From a checkpoint of a small transformer trained on Wikipedia: tied embeddings, capped logits.
Each number is 128 + 24 x the weight over the matrix's rms, rounded and kept within 0 to 255. Layers, rows and columns count from 0. Numbers have three digits each.

# gate: layer 7 MLP gate, 512x192, rms 0.107, rows 191-236, columns 0-95
# up: layer 7 MLP up, 512x192, rms 0.0923, rows 191-236, columns 0-95
# down: layer 7 MLP down (transposed), 512x192, rms 0.089, rows 191-236, columns 0-95
gate191:120084144176129073165138089132105103095129105137148141135152129171115115151156197142120138128097151090122100079125118136121120192138116111104138161147133146104127139135155196115123150143091139140126139160122136111130154161109132133150100155162105151105135097124135139103148149140123138107
up191:106102120144127119183149110141119124107141120135152127134121114145153113131150146152121126127131131123155119120148126125099144173151122109113113170130115131101114124150139163129122171120131138145129137168115137116134159197112144143139108116133130134115117136137139176145104141147118153118
down191:082138116125102122133150160107122116143133100118139132140122128141131135143120146161115130151107120119144116142123137196092162122124129104129140132131123151090112099120154123154099132163138097137125116156120107126109132132147112130130130133120122124124131156147120109109128183107121106122
gate192:146124141169122093137136198093135099137178066114103170122082122163138138083157189131123128156094100129108105098136117116095168148167110162109125120126091152146119134151100122167130066106138080128164174163159119132101150093119137107141141162168072099146088109094075119087104126137120145136
up192:111120137136124139144137120147146186141131143116161122126138114075128108126159147140130114153092158106101120110130116131159096100110158123144153106097163109133155119131127126116143184082110155149118090133137139115109135124173133142123158141125122121115154104127098135124144123125136149158
down192:124123155138111104149134144120131157120115100108172136111126138101130107172142139116093107140110146103127143132100107094128101105150180135101101120147152117123134099120143123092149129104119130121135120105127156111143125082140121124127146143135130171138110128141092119119139101113116123141
gate193:098143152113077129115142161149168145138163065117138128156140116110068112122086142148162137108129096106084106118145127096099142087109145166109134141119093180139142132108145127100102107099102137147143123107140149128163116100165124091129121117153125183136082131111149065104137107119116136108
up193:117155103104179094144102142143107119143082118131108128137136151169155124163146112112121094131118132145139099152115125135172148177103111115102140124149088119117138105152098094111121143151115124129123112133126124111112126129112116108126143146077135131094144131132111135103144099097121110121
down193:128133145108135105154114156150123111147150133137147140119173139105137110136130132170139119148158097122124127135157132076116140176113140130098145115155111127157147107138147136104112123099138107124142118123103148107133102079127128115188090115114140157137102141112127118136134120168117137120
gate194:148110122149121095145071146133130122160110108134123148099140144145100132142145149134136163108099163150138100139122150130096132160109129169116169131124127162094130094106160154136100133188112104128162135158106162169116141141140137152115152197105101155092101120100093155135145098147130125097
up194:115154128105119143125150119122129140155118127104108114167136119157167129161122088112127113114139116077084122104144135113179119126126120109140093161132131132147112151180118070098114128081130157108108121092135089095159138128129125105142153094120161073152145128152142111122124137094117117121
down194:144153129106130113157138116139153117163101113143153103123130169157092128124143141140119118132146123170106083144093147048146138163116101150146114138167148147138135144151086145120114143127098118135131126135138115163130097157149138114146143120117096071166110076121127129132096112100134098129
gate195:122109170154088118179114094136127122111130130151166147129124160116160101144130126136132097137139133079164128123121107116096129158136138116149138114123089118109126130136127108145119125158106143115115117091145111111141112157127185117151122098082128125109092105107122143137120147143121106105
up195:143121074096165098078127126109133118178137123121096126095134138186079130112162146155138114104130122083087114094139128130127138096140140133128135149150160162152155146142119122110149135082113089109155147158112129138131145107174135163136142133154119128120111154146125151141130136117140131127
down195:156136123135092111124078127157161093128143126103133120143104132160136104133143111113143114136099162082171137114136105086156142143137131139124123137111108135127065165117103094117181103171136144091124165121163130142158084133143139127078118088105132095134147127112139113126114166139127132093
gate196:146138112156104136148139121154111134096148106136149106170104142145124129117118125098143124099133130120178122114128110130109113113143153103133137092131131133147119118161117163141073131135130108127129105082155103171100143127142139134119106131119144149116094087103076122106103125117112126146
up196:148131119167122138111180101151119124095153144140135117153123134156142153159143144087173124083147119111189145115134128115107144099133139112132141109122125128140105144174115147170083157128136113090147100103110089175137123136146147139154083140139127143101132107106092122178093143137127109136
down196:124117137175129137140121099153132138112178132133165102147078113143146145122116139134162135101156113117140153129110172218151146124147144126094135133122136151122085120150111167158147122140142077095175114138096065131094111193157125094151156117141127149125147153116096135116095149112129112112
gate197:139137134206118135117138153066145125143133112088155133130129120128118165154127123092155110157132138101124156143135159110082141161124141145120099142114105149150113140104113151124143165151135083099125113095167095159136138133122093094171115122134107114131126095121134056154147115144109123067
up197:128103090101126140129128140139134206108122146142146139102128133110139121112104138142166122115133130206161120108137141131172131102111169128130085125144129097108144120148113132177172152111140142169122130158108164132147123127108129147099148125118129118118086118083120133053098118158110138123
down197:147100123112143121146161086109135136153126130099140060144146091160089137155137140080124159103138146133157141143160135192107133125106126119184138144080158110110128107145127162145144143113134123137138107152161112135138121132119149122061131130117147125144131157157097120091124138122111124129
gate198:126132115136135127151149139106118137164096099090139124149129142094095148133184147126112146152079116120121106139121089104182105142166157153106127073131143154130162101105117128143168116113123107130101109156165131063149175109155104136135110155142153175125128123134144102124169125101109127126
up198:090118108127118170103162115121122150110132128124114122115123132097124140131150143155164140130138145104094118126118069111159119101151128168108130082149157146112135100105153106136170108115142132131126098134141117086125127096132056118141097097143146127130145141155157129159155115115139102157
down198:088113158128166128108147113126163132156138103146109133153096132140103132109137150125138133146100121110157158117140097165139130150101135169138118137102167200113118146116095080163152121090118129129134114157111102142112122135093106119092167088140164092135175155157125121164123126133114127130
gate199:141101117136107133148103134104115138125102119110157155137114136159148125152140163113125128133085150102184138088113084136149134136076145135119118142127125137101128149119068123103143118094134143096135129103155167116150153152146188125151109165100127124080115118120167110129145186152086138086
up199:119104145128119160150099124127137095123129129143150148134144115110186124178116132135153149116104097057162167091120093129124134125102151125088138155145121127090124171111083114084144100102121125103097147126146166108156111117161141118144082148100140106058123110121187136132129175155110149123
down199:092141141135143140108124097103103123119127173136128137149123113158184124101146145154160137148139104120141148138124117209180093112118127106154099122155210111082102151136087115128182144108144108093141139131120089121138104134112137135147108132099099117124105115111174173132120152173123150111
gate200:121109121144138119144165125142136106129125116114120115120077141084094088148139137094126152104082131098152118151128085135109088117118147151117131142131115138093117103137107143153165082159153137109134133078177095126154135100112133127131106153161112128129149109106132098127160153127155182083
up200:163128088147119123109115140117090165112162108123157155143170136167085164119138161166164116138096148138144153090162124117147148124093150140148123079114151109097137164125141114110107149154106104161158110160105163135136139121160144196110172137136115133116103138107114135112126125132107118135
down200:166093137121135116112101109154112139143122148152151194124164113165140141133148150119088137108138152113131107150100084138143131150119141115128164095132096139119123102128144122083128159141156147123122131138123109114148129117129107151148161140139130138136107074128168107141178107128114139111
gate201:111115105148133103148108074180166155160122092106129129160158126148143065131150118070168120133095131136120126102153149128149107150133110094108107137109168119117128128155119154141141126101102100138163155149092104133121162135134104097126160140132121164126126161091149132092093148150132103122
up201:137124074179144114162101134105145141081132118156115102150108113125187049150169129112172140141114111131101152098114109119124099129096117132118083091133163130152143159099131137157171124090106132117144125120077071150099137161135115116105130134182150103137131143116168168129136153158216120136
down201:118178101053122143121114135131092103132100164128111129101120145147117157119100106168123128120151114106140098151135099195139151104104154148123123103118100115131114107126125066130109093165118146123121111114151161109163119107124153137159118142109113124124103125135097112113165115145100156137
gate202:122162135144162095114125141111116100157119113136136161107130142172147119123127108112108103107156139113169095118101120123125081138097111122120150106132128098160119139145115146154112135138140107091128122148125102174119203139113127085146110125144120128100145085116139114161143147088134149110
up202:100204115154150110103142120121131110137109119122145151140082122120112146110140126107102093092124150104203113107103102114102157141081076107136144121109109131141125115163127149109143134128136128093161139175097112116095117135131120064149123103110130146061147091138146170149151128079140138147
down202:115125086100123146107133132147101147136158130156118123137126123144154154133074156140109093137133081128138130153077125229139149092141158102101122083178111139123120125137094146108135110132131120135136107100122131141135093127106158135144081114137114133173112126093131126130139130080125129138
gate203:158175159125127143153174120140111072089122108120120147146150175157150142111145132123136091125148173117152129114141142135138143147114124160108173127141130141118130127132113135153102127124159126092127160127116171096121187114097150168114095131138126113147116134116092129127136144104127135125
up203:142128112109139173166138104136108127115131169134148118135134129126150115186105129119146124116124121116158153105123182110162100113104115117154176083141091146135089127146083102112096137110118147134119118124137169110152126126146123135149142138126147100150137139141140156163104098146139103178
down203:082103110109124157121122105139160164152138137158143144121144079150141104157104094159127152129088115131130127093083155151125107121109128119160139162121137122144101124129125076125132161100135125128106145132131145134152115142139128102128160152110118123154132118128155134121114161128127124129
gate204:126135160161142119150144112148159109131091099107146168136117153165135161121143146105110097120117111099159085111115123106085064183131095170113125163099140130112084135153099120149135169155095110113146125124132133139175125106096194115130080142125099104143151088114096152126124117093109132086
up204:119159190146157107160146112134153095148150132110135175122157096148123161082112093125107107156111131100146102151101090128126090152150151159115106137093150085109116130102091133113139130122102127107151137095117133141103171156126128129128082128121148107152140141106101099130123142127106150090
down204:130151185148071094145127105120115115117146159135097115113130121170144135127151144133146106127122109130143168151137122113146105162111160159115086116142142106114147126102116121136129152148125135107129140108083146143138119135113168162114123099115135146106155134074067090134108152134111154117
gate205:132104138144127114161103103113164144092088126139128159164121145125092116121114124124102098072107110098115111136125101129144139149088145127185156168096135202128199158147154151134124122141130123130130161141145131111102126147149118165104138149135131152106129125108114123092143094165118152104
up205:120144128129126121172130096124194158121140155115138116175126123111117117116097077132148115122124114114103148145109112133123128120131151106155131128114122135137171159123130137143113158138137152149102153124115109130111125157099117172115149138122159120118138133113110129130128137141144148115
down205:106122153149115101126131142131115166124097137100117109133132129114092117126115098165142162179106115113101146111121138192120129128157143103120085090120173145093136165145138113146096130121124156127108112136135100163106112127143146133115168190104162095183098154178155157151142155144168090156
gate206:133122142144098074161138129148108124108154125110136126188113130125159135116149160146132123091128141155141106120094116106123152137095155142081137098078156130115120109111104143124143169154104145113151098109153138108177151148126123120166161171160143117127104109123143172140180133121115107148
up206:148166076109185161122099136117170115178128149119147148088138167159099092121138107126108157155131120142126109149160156127138106106141084090170197154143113128155134140107155134156096061113132131129140125072121152171090134106111158151115137124077112151136137129068122106129093097106156146096
down206:133139113094126151125129137116145094127101130144134093114158159185120125114134140093114106171109132112092141137125130037111125167108136114119147138123136164159119128104113115156145103142128128104130141113131150144121108094154110102160156167080097133137126117064105090108161133059125136105
gate207:126143130111083129116117192129103086113095065182142112146101145121131087168105130139108121182152137123143074117125108114153084122111154157105096073113119167161128088098159122142128100154121107139147116130152162166164119059126122120089109142127136090139074115130123120112155130126061145135
up207:135125143096088143110115141156136083115130094204153109114100134111125120171111134135124162143150152128131100121153122138093110120141160155064115103129133172167119135107147131166153113142111146161149138119154124165172123123141115123069097130103143091120107098147126115117095138154117081134
down207:132127138104144110152110108135130126137117130141123113121136114091127131113107088155130110117149126133108117133154112231132149111159116130133146131135151124129135128138146112112181162138106106146135125154140088129110126138141150168106123103131099135111171094139167100141144165120146131138
gate208:124080157096115166086147127139131143108137154118152126118164126142149153066124126141126088106101143121118145120142098122147147162154120125101189145105148128098157112145128080131168130134148119138133136108118118099134146107136087085116130121117135138108142125154119093162108101104114114138
up208:130172165104134140151118132117135108107154132138116165125106117141142132117147143137129173141141124102105101158123159126121065133107145099103133118106102113147140121143124126102129108095138132112117121124106127151105095141167115173124137146153131111181160135103142119112154117139113125151
down208:073156137150136115114124145135188133143103077109141131158086145157133137205111126122150135112131104178125110126117116103102127113124138129131104096111109133125127108136133129093138129104143115145107122124147124180111153096123152165138114140114149121139127128123138151124117120153077121130
gate209:113129130127151167140131104146129091138154094129134137165126127121105159127133142073086112122103113106129118177142090120103127141151164139099116091122131141127137085144106106125136132174094108155143143129140134108130126133119115131150145167171107139126116104108133089139154170112162118080
up209:117147165104115110113148105160123111090084101115142152096096135105185095021108114153149107120135135137146134085146129104176101137128156101120138146142156116131121147170124130176090110123143155161087076155155149134092138106121079138124110116156145120149104133144131173127123090116095140129
down209:156147182091172147151164119160139141150134096130135125132138144111141134133108140152161093123154140132173129119165110085096133118132095123154119071176149123126083149145165162120097056133107128134110119111103120103156154140094124137130096123143186168112108122097111148104161106147148211135
gate210:154121133116122133136126075108141166172112138085099127133129119129141145106109104153156129125135119137131087126130117120172151150110129112134135142136113148155117094124128158126090145138086148121151112144143119112114124161156115171141155145113131125129141138084062107116151151140107169087
up210:142136146124109135124105139153139144101127110130113115156118138120135092109141117125135149152126107143105139129120103143146154137084123129162136148127114121105151083129126150194152157084121135146139097165073145139111107141116175101120113088120163115116127132155143184114139119119112159152
down210:129139151131143127127109164140126105126098150164136118115112161125136119140138133126121174155127131137120137145109120141112125132118113082103099118106122161109152166136146110122117100110139109153081145107132152128172110110120113139099134095131102142120088108115168157139131098076131111187
gate211:103093130159073109114094120158141121126102131121121137174140147121106120148150134126126132132088146108132106118102139121111121122128117144100122128108139132115124119098112138093138105139119117129114144128145136104128129106130148150142136152140110136120089118088134146171140092115111105095
up211:093089136153085150096116110145132137117166153101135132143099131129113128155138178124155133125091159116145136127125156108102087101154147141085103097086159109099120125121115147076163058152138137128104131126148138133108118125136124145109134129138105078133115120114158129157124112163110122111
down211:094097104131143162149090142129179111136120149102086144141120119130128101122106144141122130098120169072114124154114085185100107069148138125109106103099157080137118129122136142091168079121148154104105135107158145138139119114142171139141103105101166090166095128139165172176156114167121096157
gate212:151084167153133123156077142138156144121072102099098123128131141167154125138142119161151148149130154105154129114104140136145118143130083124158138135136108115150152130146133131120102128150115140104114166174110154140190097125156125112150097141100154142103131096092141132134186156090146096103
up212:121178091134125131132137142101109117155148106137123122145136120116102090109120141098099125116115095147079106138168112115115138117123161131091121120141148145098146132104132109158140112111131119149163077100145100129096157103132171129109160140148088109144138136154114121114094118141116143129
down212:138153161145166141125123142088161122164132105146126155134122147131092131157120129123131129120101091086115106111131125059129158154126134145165149153088125163086084147139157132158110127155089120115146134167127122168101141130104107111117156137137082130148131100152105139137129120114183100109
gate213:139114122170109125097126162168147117161130126137139127135128181163127122184125132132118165157098115103116143122127116128133135174168133127112071104097097118153119123093124124167123131117148116112156110111145154120097149157157102181106145152125140146130115117125156148090163075133129146117
up213:127128161125158104150113101109084127106132134117079135104114080141122158126097108117093115113178169125132135173146142147104144093117114125144157174119120086123148155144109139110154106139135112113117142126133131116134146120094218113133104117125130103110166114116117115152088160065137126142
down213:129125121149118108126121082141131147139076111063109153100121110178105144114122103119079091141129131133103137170129129047145145140101105129144149150132119135098174131144136146096152130156140134104124136124117088104114141129149136149132145128150118124098141109102122116110113140106169177135
gate214:145085124168104080149132152134142125138115094133104131144131193160114136151139114117143104104112156095123101128136097064165132132103139167116165149144130163120151142125140117085123135139114103138134158126147177117154134081122140126126125135142067155114112101110134123104153147125093142127
up214:151146123152151143147104107155136118137131145131107098082143065129113117112091144130110116119166121145123151107141170202120117138128116097148125131117115078144101113094143122150090130121172126114126091115116104106093100158115141145126108086133169117138165151118124146180103150106140127136
down214:157116171141131101127121130129145121146114105153121169123136172135089121109112133113106132172109161114117086089132121038139148177120130164145125130087120150152189112132145132134144097123121111123115132138136113119119116138114153131126136176162093138071111073106130121101123138107124177094
gate215:145127140104113145099121136155124136124120131128105133151166118148093117135095115145142110101105143090145044116130126122142131130126094193174130100165140142112171125106096133140123143148146152135157084107134141143134100100089140140132138106138077129093123144135154113146111063131115135154
up215:115093136116145147086131125124081154124133169117096129126155126135073124117155116125162130124110126096146114159144142124151113097095095150169106059144148121090158127149104132136135137149166153121144144081130134169128122107055108159130153129147130128102126154183171132169094072140109139148
down215:138108107142091131103126138140101138122158128127116135095180144118124127115141132154110125166123112153106149108108133213141132127114123123124087117154098133159157100134140156115116118093119129118086140124112135094128137157167129142118130142171132144130122104099181118102095164167143118113
gate216:091148132160092097140164102125147118146128116139138126115104148116122140132136130122104102162111160133116122135109112111116132118119158144110134116169102172110113147131142091116132174162158105126122100126132120161108166156122096146110189189111125153127161127112144153152147154113152132116
up216:138164130111107142129103096125166130161100132156105080134129151119133149135101078146117070132128140133084129138125163150135154156095164126079093107123133136152125155086131109162143109145134137138093123146110180107135161128104156129116178142125136100115110118126116124114119145138117107120
down216:189089122118162135154091115119138155184132107123112143145117138148110138114198111160128131116134107119145107114176145154114130173130115115154134102129143101121126138106127187101125111102148153170155175104142133140141144143106131127152108139140109132121125114123120158105078103108097143113
gate217:141116118122115133096139139136158093140100139164131113150102176119156163158128120141091153115139116089106061146124104110121154090107146180105162125132136167122156115101130168194169133137154113139137136135203106097163101077146128080144096149087117134132074116137159169162146129115140107135
up217:110171142153161131180091107179128138131129111070102145122127117131110126086122097112164092162109133144156151077097099133158139171174097117143161146125087111160096135148139104081089121119101112120073103139097178148112129138143176156155126120139141141132179156087095124078152131150124092091
down217:132163139122155144102153107112125164165106122110115153117109125146097101102118137100154086146106113130131133083117124036141178150136109112134133150114119144103148146113140138143118119136123154128097099134102155171106111141123136133146116180121111144150134133136115117141185124126177143116
gate218:145163136136135103149132131148130151101087148111131129106146135146130151134132116102110095147126161151129129093122119126119137146102135138134196141112107160151184096134134164133143161127179135134075103084132173130133116130143136121113125143131125072103126125123075143115136171106164122146
up218:115143131136131136142143119133153162080147146109166122081153105099112147114136156109116100117123124123157153119122117169143118100113165104127141133130131101153135123142100138105128146134157111125099096092174112129138150117143107146107114137127139104122114134179113151124111149129181094124
down218:135097131105126117082114147164127153116163156127130117142147073125145129117150174111132149102163100120141129134151148158133132102138166125165125109149142128120098138158123154116132167091105136132151111117119103133121104169168093107116102104133156141172135112143103131138118146131105131147
gate219:138124154123090130138087127162171179132126120139099134155119110132114090119130132109161139103123115105115103132149109127112093113097162123121118157114104135157154115138187135177091148122095137140119145111114129143133087126116141153078174148131144131121056130136134124123113121100139121124
up219:120130144096114149122100101135129153135159128133125140129145131133118110106131152107162161090115088136129151117130129136109118101120150120117115177104124108120138121122169113153117144115119141121109164122076121132112113149137156122108141134138152125152125148130138140125086126118088105098
down219:096146130146131157105150135116100092105123141118098130111126152154143135127142115116131093130119097133112111154122076203107120127119112119119121119131122107118103145121140123098152153122148125108176175098137131112155138114130147162132162137154151114130122114142124098141174168114138113127
gate220:078145087116078129116152139094147138137140139173148146123089117153141099159129109155071152140124113092165102139131119106104102124091145126126159181112128192097127129164114148143132128151124127146115117162156144069156139114131117114118153098123085133121066126126109153108121161143122131116
up220:128148103121085086131119140084125066129142157190164104103130139081090151174110120126079124137096164088136109187145117146095110102133151141126131121123133149157133139095155121149139133158141111151142129110118090174134183169105114166087096078161127162143145165156115144136116187156173140141
down220:157075142103132109122090155136109136117150125099089144054107126120117132119149091108107130137081132145136165140146132187138129144167068122137133106117094154117148110092164165164156157141127139097143160123104094163162116123154152155136109123144144138121171141159133131115143136141158163164
gate221:156103120151109128112105158115150095162116128132143147086113145118124112112108174159109110139123134135123132136094085142134138161127148175107124086121112123139181074149177154103150148134102110156138138162139189087144132105178117130126133158113121134134067136108114127079138098134089142147
up221:134064111132138140126092129071143089144131135109144128099148132112121128086091172151122133096131123171104147142099082137129136147129144152100139082094111107181137116142159163094169112153113135170144145134121174064113135128152113106146143140154082137136102137116107123100118119165099145140
down221:131096122096156177109162142107147100118145126118140092110177131114142138133110150146147114098128104154130135110152094224114146104151137132116093109127115099164086140128160140092122136124154095123104144128103115112091186122117111121140103124128120119135098113138129091123161132177157130175
gate222:123094139108107116066117100104122145160143119052122136115180107132103135100149143120150157155131133124131104109153119118098166175115127140143129142135137114127137134156127112137089154102122117114118138107146118129140121111163141123141161130087143100136075115095107109100141123173125170115
up222:143162118139151134159123121156061134138151121098127136137067131142078122172098134113085141083155114095101092124088157121132076109154147158095097094122127145119080119120123118147177125165139102117125110090169124107146135120091127151112101115160119079174140125152152118175146123146090099156
down222:126152183166119091144138125091161091158107137131121125122134151138095138100141131106118147147130117093127097118139104057136148171108133166139135136157118129117128157148146144153140124205098148132123110093157090093133151129161141024157102133120128134138117103092154126156107095130152140117
gate223:105123131155113122128131140173107088076096131157147139172121161107125072152161147153135129161153153117137105107107148082135110105118128123087128121171101113130144109089129134176127172104140160169130071150119140168128131138096095160118136142119140152128132099162143111091152103119136174144
up223:071129122115113109118132126169135107080134133176116109123108149113116069149156140162138131131154133113122102107100145087143092111115150123088123139188130079117126103093109116141154176119135149148150085139115112144109093165136084176106139151126145115139133112183146119123140103134128127177
down223:088152121122102129120157117090163157126138108141156125140150096122147129122130115159146106131128093110139144146131140217136131142135145078132130196122144081141113114166113113103135151138089086120112101129101124110144163134165122141133118114135117126139126149109130138136108145145106113128
gate224:131140143137138120077169127105103125151143147147179154109145125114134141119124157122128139086165123157156123119142148119120075145131171167105111102104130103136110073165149165121175078145145140110122091128160147146173141125129120141137117115137099090129126115134157128119139084161156124102
up224:131149115109153118128144150140108125177137122170135161154129144132164126098139195159137096134104116126153163086148131131155141135067175147121173120112119132108129106115107150136136117131096089113122135164083136122126158146102137129155111177123151099084158158083101153098138095097177176160
down224:153121098146112103101104132066105152106167151153089134091146077145163095087105136094126110122141133151113186140087133107121149141094124124127140106116110119098164116128101124089167135098144137099127161156104115123116077150186151138129143151110192134146125107137154146116122167107160100181
gate225:193117142105146115136163121113133116224066127134134131176125164135086128121107149136134124115123147104109088147141119109105127119116130125122114141107100161148171143117129094160112164120156134172118134155116169106097127110140120130116137105142116126122104139107145128143137140080105139117
up225:131123139127138153177149072109128120196139090119138119128111120113122140097140125111136133115124130128115131151128129133121098108096159088148128134096123109136101119133125089138095131103120156159101115094132138089102143121128154138126125149178131115150129109125119133184153173128070123173
down225:117108157111147169147173123095117156149176118143145119146134124121103135122104159123129143152117137099118127126119118131133110132127174071117130101131113073134158095100097095162140146128131116111120145108107143125107122147087160147098133131177092103107143110138122130147085114126137137139
gate226:104102151145100101133113144139139127136124103096173110122177164141111112120093119116114118143111138121098095132119105096100143084072103116097174103120120121171143127048146116110096151071112124161116096112165140131108131101099145175118099175108134172138066106100161078132149147154138132138
up226:094158062167132124136115115156178122132100118094135126118173157192151122128129115086166184132136159127149116114174125134134137120113134119150202095114134117107134138096179122119102093127117127152132102119132136143125115161102135103121094146087118109105073130094144097088140184147156103129
down226:152134117119181172081180153128196128118104125149136151099127124111120118091071110166148141150101156122089097167102126139135138103154148123149137157123146156102136114130125124155092129090109123089163101169103126166087085184130102148089181167101120153135115174120095122146171120093104129150
gate227:133129138100124163097114114108163112114139135169130172105143097115125140092124124175097109102147149138085130166120137117106155145094129135129126138119154145151133136087156118171140110190086128154142118097121149111108131126130109122129182154063130140130070112120110112110095127122141157102
up227:139094154174140186105129108150119134158120113102070163084099121144159128165153132118150165115117123142136125150105091153138118145143083140147087135124150115122106135137145128118171105155116123105140129093115097129136121119118153114172134124114094126132135119096131139187124149134163112110
down227:109133091121093141139136123118090074112138113153127115126122118113150116140151141158118137121136103143108157105086118107135142139116147131125173122123124122165109149137154093144089137125113117131125095105121134136148119103104096095141131144132116116140101100139116072136093119136127145148
gate228:130108107126094113162127142118118112093068094146181152125111138157143123150138110072112157146084167119115081140118132059098107137106125154119072153050031136129130123155157129169114166144136102136117158057143100131143085112122182129119082183128080142115097086152140120089122146119063191084
up228:133095144176146134159171169130128107132127140132081156093156111123108108106130153183121100111079110172125130133136119148110108156138138108155134125134171113101110188104128116149150070157149133117194078176110127111103187177126125079123147065179142101159167150110137135144155106120210138190
down228:112109136163163178129154142114165116121150149133087161111123131119145119148114144122130088079115098185118144139087142080169110143133136170146199127150145114099164140138084124131112108143168072117123103149155151122091171125133120117154196145125129127178134108109106063163120136133138128157
gate229:149165112122118140091133120137146170140129103116178173116162154130144132112159124181131141123102117154138096138108146121117098128154167147159155139127110121154164151131132120148109185139133152135116124113143132109144127115162143140142140146150100181105094132114122109102155105110142113139
up229:109138125162132100113145155122172097119140092135087130111115158091109143104089103110102151199131109167105188142103093104051142126149154124140067121114065163114115157149131163133119154103140093146102085129148106117121126102154159148101102120153145140127097106134121114109157170137139108108
down229:136141168127166099104157121112118139192130129103120137145179114172107146128141162138110102124127107146128110142120108172135150091119149117172146140144111137107133131134131189152119162152165162149089135132154140101094127150092120112158079106154091107110137105131128084144122092121083100173
gate230:122169107082133105153134107116132096141105097121170169118100153119136103131162154144111148187123124124153101115130124101116162146149126175144175151102096125143123093085112141110135178094129121131119115171122134108128130129129104093136131142149121136070141107080114123085142115091116118114
up230:123123134101136148125138134149148099117137121103200133105148160149135137135162187158136156149117124109154121136138136125143153167179131163145129191113113107137158101136108131083151115104109098122129121148164132111151153124140119119147124123128145134099149122099114136131123138141112124086
down230:117150091112138150143110109126138119097153127134142145112121110143096116105154123119123150157165145068135103174135157157173127152083084133183140142117128117133153105122126143108126143109122130152131112170152087121143136119115121164123150138135123108143161125132131075147116146129146103099
gate231:143108116169122104136110125129125081144155100098141163107159128145110145112117128139123116101078140099138148126149143116106083144119181147149102104085142123114130124151084101064101150158124091133145126101163125134128162140146136162173117123107104158132129099092161124124125129148126135077
up231:136195138110136103134139157125171128106099081099139106176147131130148127110162109150081078117138124157145136177164146106114114140140137152116146122112135135135133146133112150131104126120093133131152102144122192122102135116161111129146151114163108168112145154135135074135088102113151166138
down231:133119112140109142080151134145128164112120098101092092171129123125115100129121073127130121126141143149127108125132127152155058067122133103123141078129164116149111137104164203201145110144095149120133087134123109135107126133127108096133134162121178128082157140135170101113136129132103163136
gate232:136110130124088096142123106145125120110112128108159127144114120101106094103112107100120120143099164133109141107119125120135143170107132141098123125085069102135123136136147078136117127145080143114097132113116098177117138122160158148131119121128157148150121101086114130126161145132114119109
up232:110133127135154165092144148145095109138131118137134142112115137158156120131133145147112158131140103130145093121155107140130130068130166148123105117166180136144133101119122155113155139122182101164137138136141134133143147123104107134111137157121112118104098138140107104116130072118120121138
down232:134131131072092108158141104149107158143145119146144152129111093126136115103154120101084147118109121087166131085150142039116116176100140113115118139107114113146109130116119126119108115121113146136148102120164138124170143112128135125090113116115163122100094113125108147107142135098093134146
gate233:149106126155097139152155178113140095145144098131138135118134130160112160117131144098111126125127161090145116124141114132144082113136163180115104148106140136100113068141119173110151148110115133110139123093158135147137156089190128115171110139165059144136118117114138119129152117105121177117
up233:129148130143112191099131132111149085133150122127137111160167124132119159125099091108122143131138130118171119158130138125138120111131156152131101147121142124112117083125141199123158153118130133075148111093127165132110134125162142102164113147118109112114127144180136121156125104125120125108
down233:081161117104085161147138094110114076091157128131135128168171128147120147104135126133121103123120111081179141095144169132168124144136114153119088139150106151111105123120121152142103145125136144128104134136130178134105118161115194092126112147115141128094107177102104165139102127078082094095
gate234:141129148171125109127160098135119101121131123126149166113178110156109094138110119120118081121129129121137133132164122123087142156140121127123103145100139138163124113134123117154090104075132095108101142097091090110113130147142174163154119149160140161126093093138163150146091103127128140114
up234:119152152130150120150151102137096122119123145137175136108130051149119101148125057116123109136125109111149156138130087152093154159148143144172099170112131136130136088119118140121115103119184133092127175078093110111093117168140163132165100115144152160129119131149141114149083113131117162119
down234:094120114124125147143120108138121170127149113215121128075134101153136128145171133132146166113128129138108144134122130174140138103143122110147121125141124138175080094061115110115148128080113133137144110117106183114097088117117145146130127141109146105169123167126152141162121123127121080120
gate235:122122176160151112125128125105150163111123152103182118130092125167055161140100185028127152105065118093091121152116162121081102117124161150101131114124114167166116141090106149114190084182114058127160114083187098164132106099151142138115137119151070117136113092134085127124136139151130124118
up235:125131194118123121123093106136120155132137131106175131125095147119119198140128147083183138113110160099131157145124153120074127132113139132106134107136106167183162140124125172102131130145122124114067116087167104170100119154127163192124120125132107137105141131113089136104140178105088138132
down235:115163178141129133164095103145109161129133124116127094120139141133104201097093142104122144141130098159098169114183146194122144120130124133080108128139120137118142118135129126127136143149153107097199112122109123103109132132185154176140155098140146170149145130121143111107118174112152127092
gate236:166107155123148151116086154136157106112153115157081117109177180143123143133109163133105135159096110107116156128117091096128131156151113128154149114097185172114134150123128135086122129104124127119084104135193118135142149085117121081113098150116155128128083110126133105120123136067172149136
up236:125120129122149162104115148167141129088164138163099110129191158136110183130108131144095150122142108100108159123122105112125109153147095124135132102132156169136118153132116127108123090123114121132102117140164120107122153086107108104143079149111151111131086148158163135150108151108174151122
down236:136134093110181171148100134125128119134130149165127102133156133105167171135152118120143140134168107135131135166118163154078123126109110134144163133146132108104096140150096111119128162128115111142163120121138131138142089132100111120095110130118143049140150169159113091156139107079129130123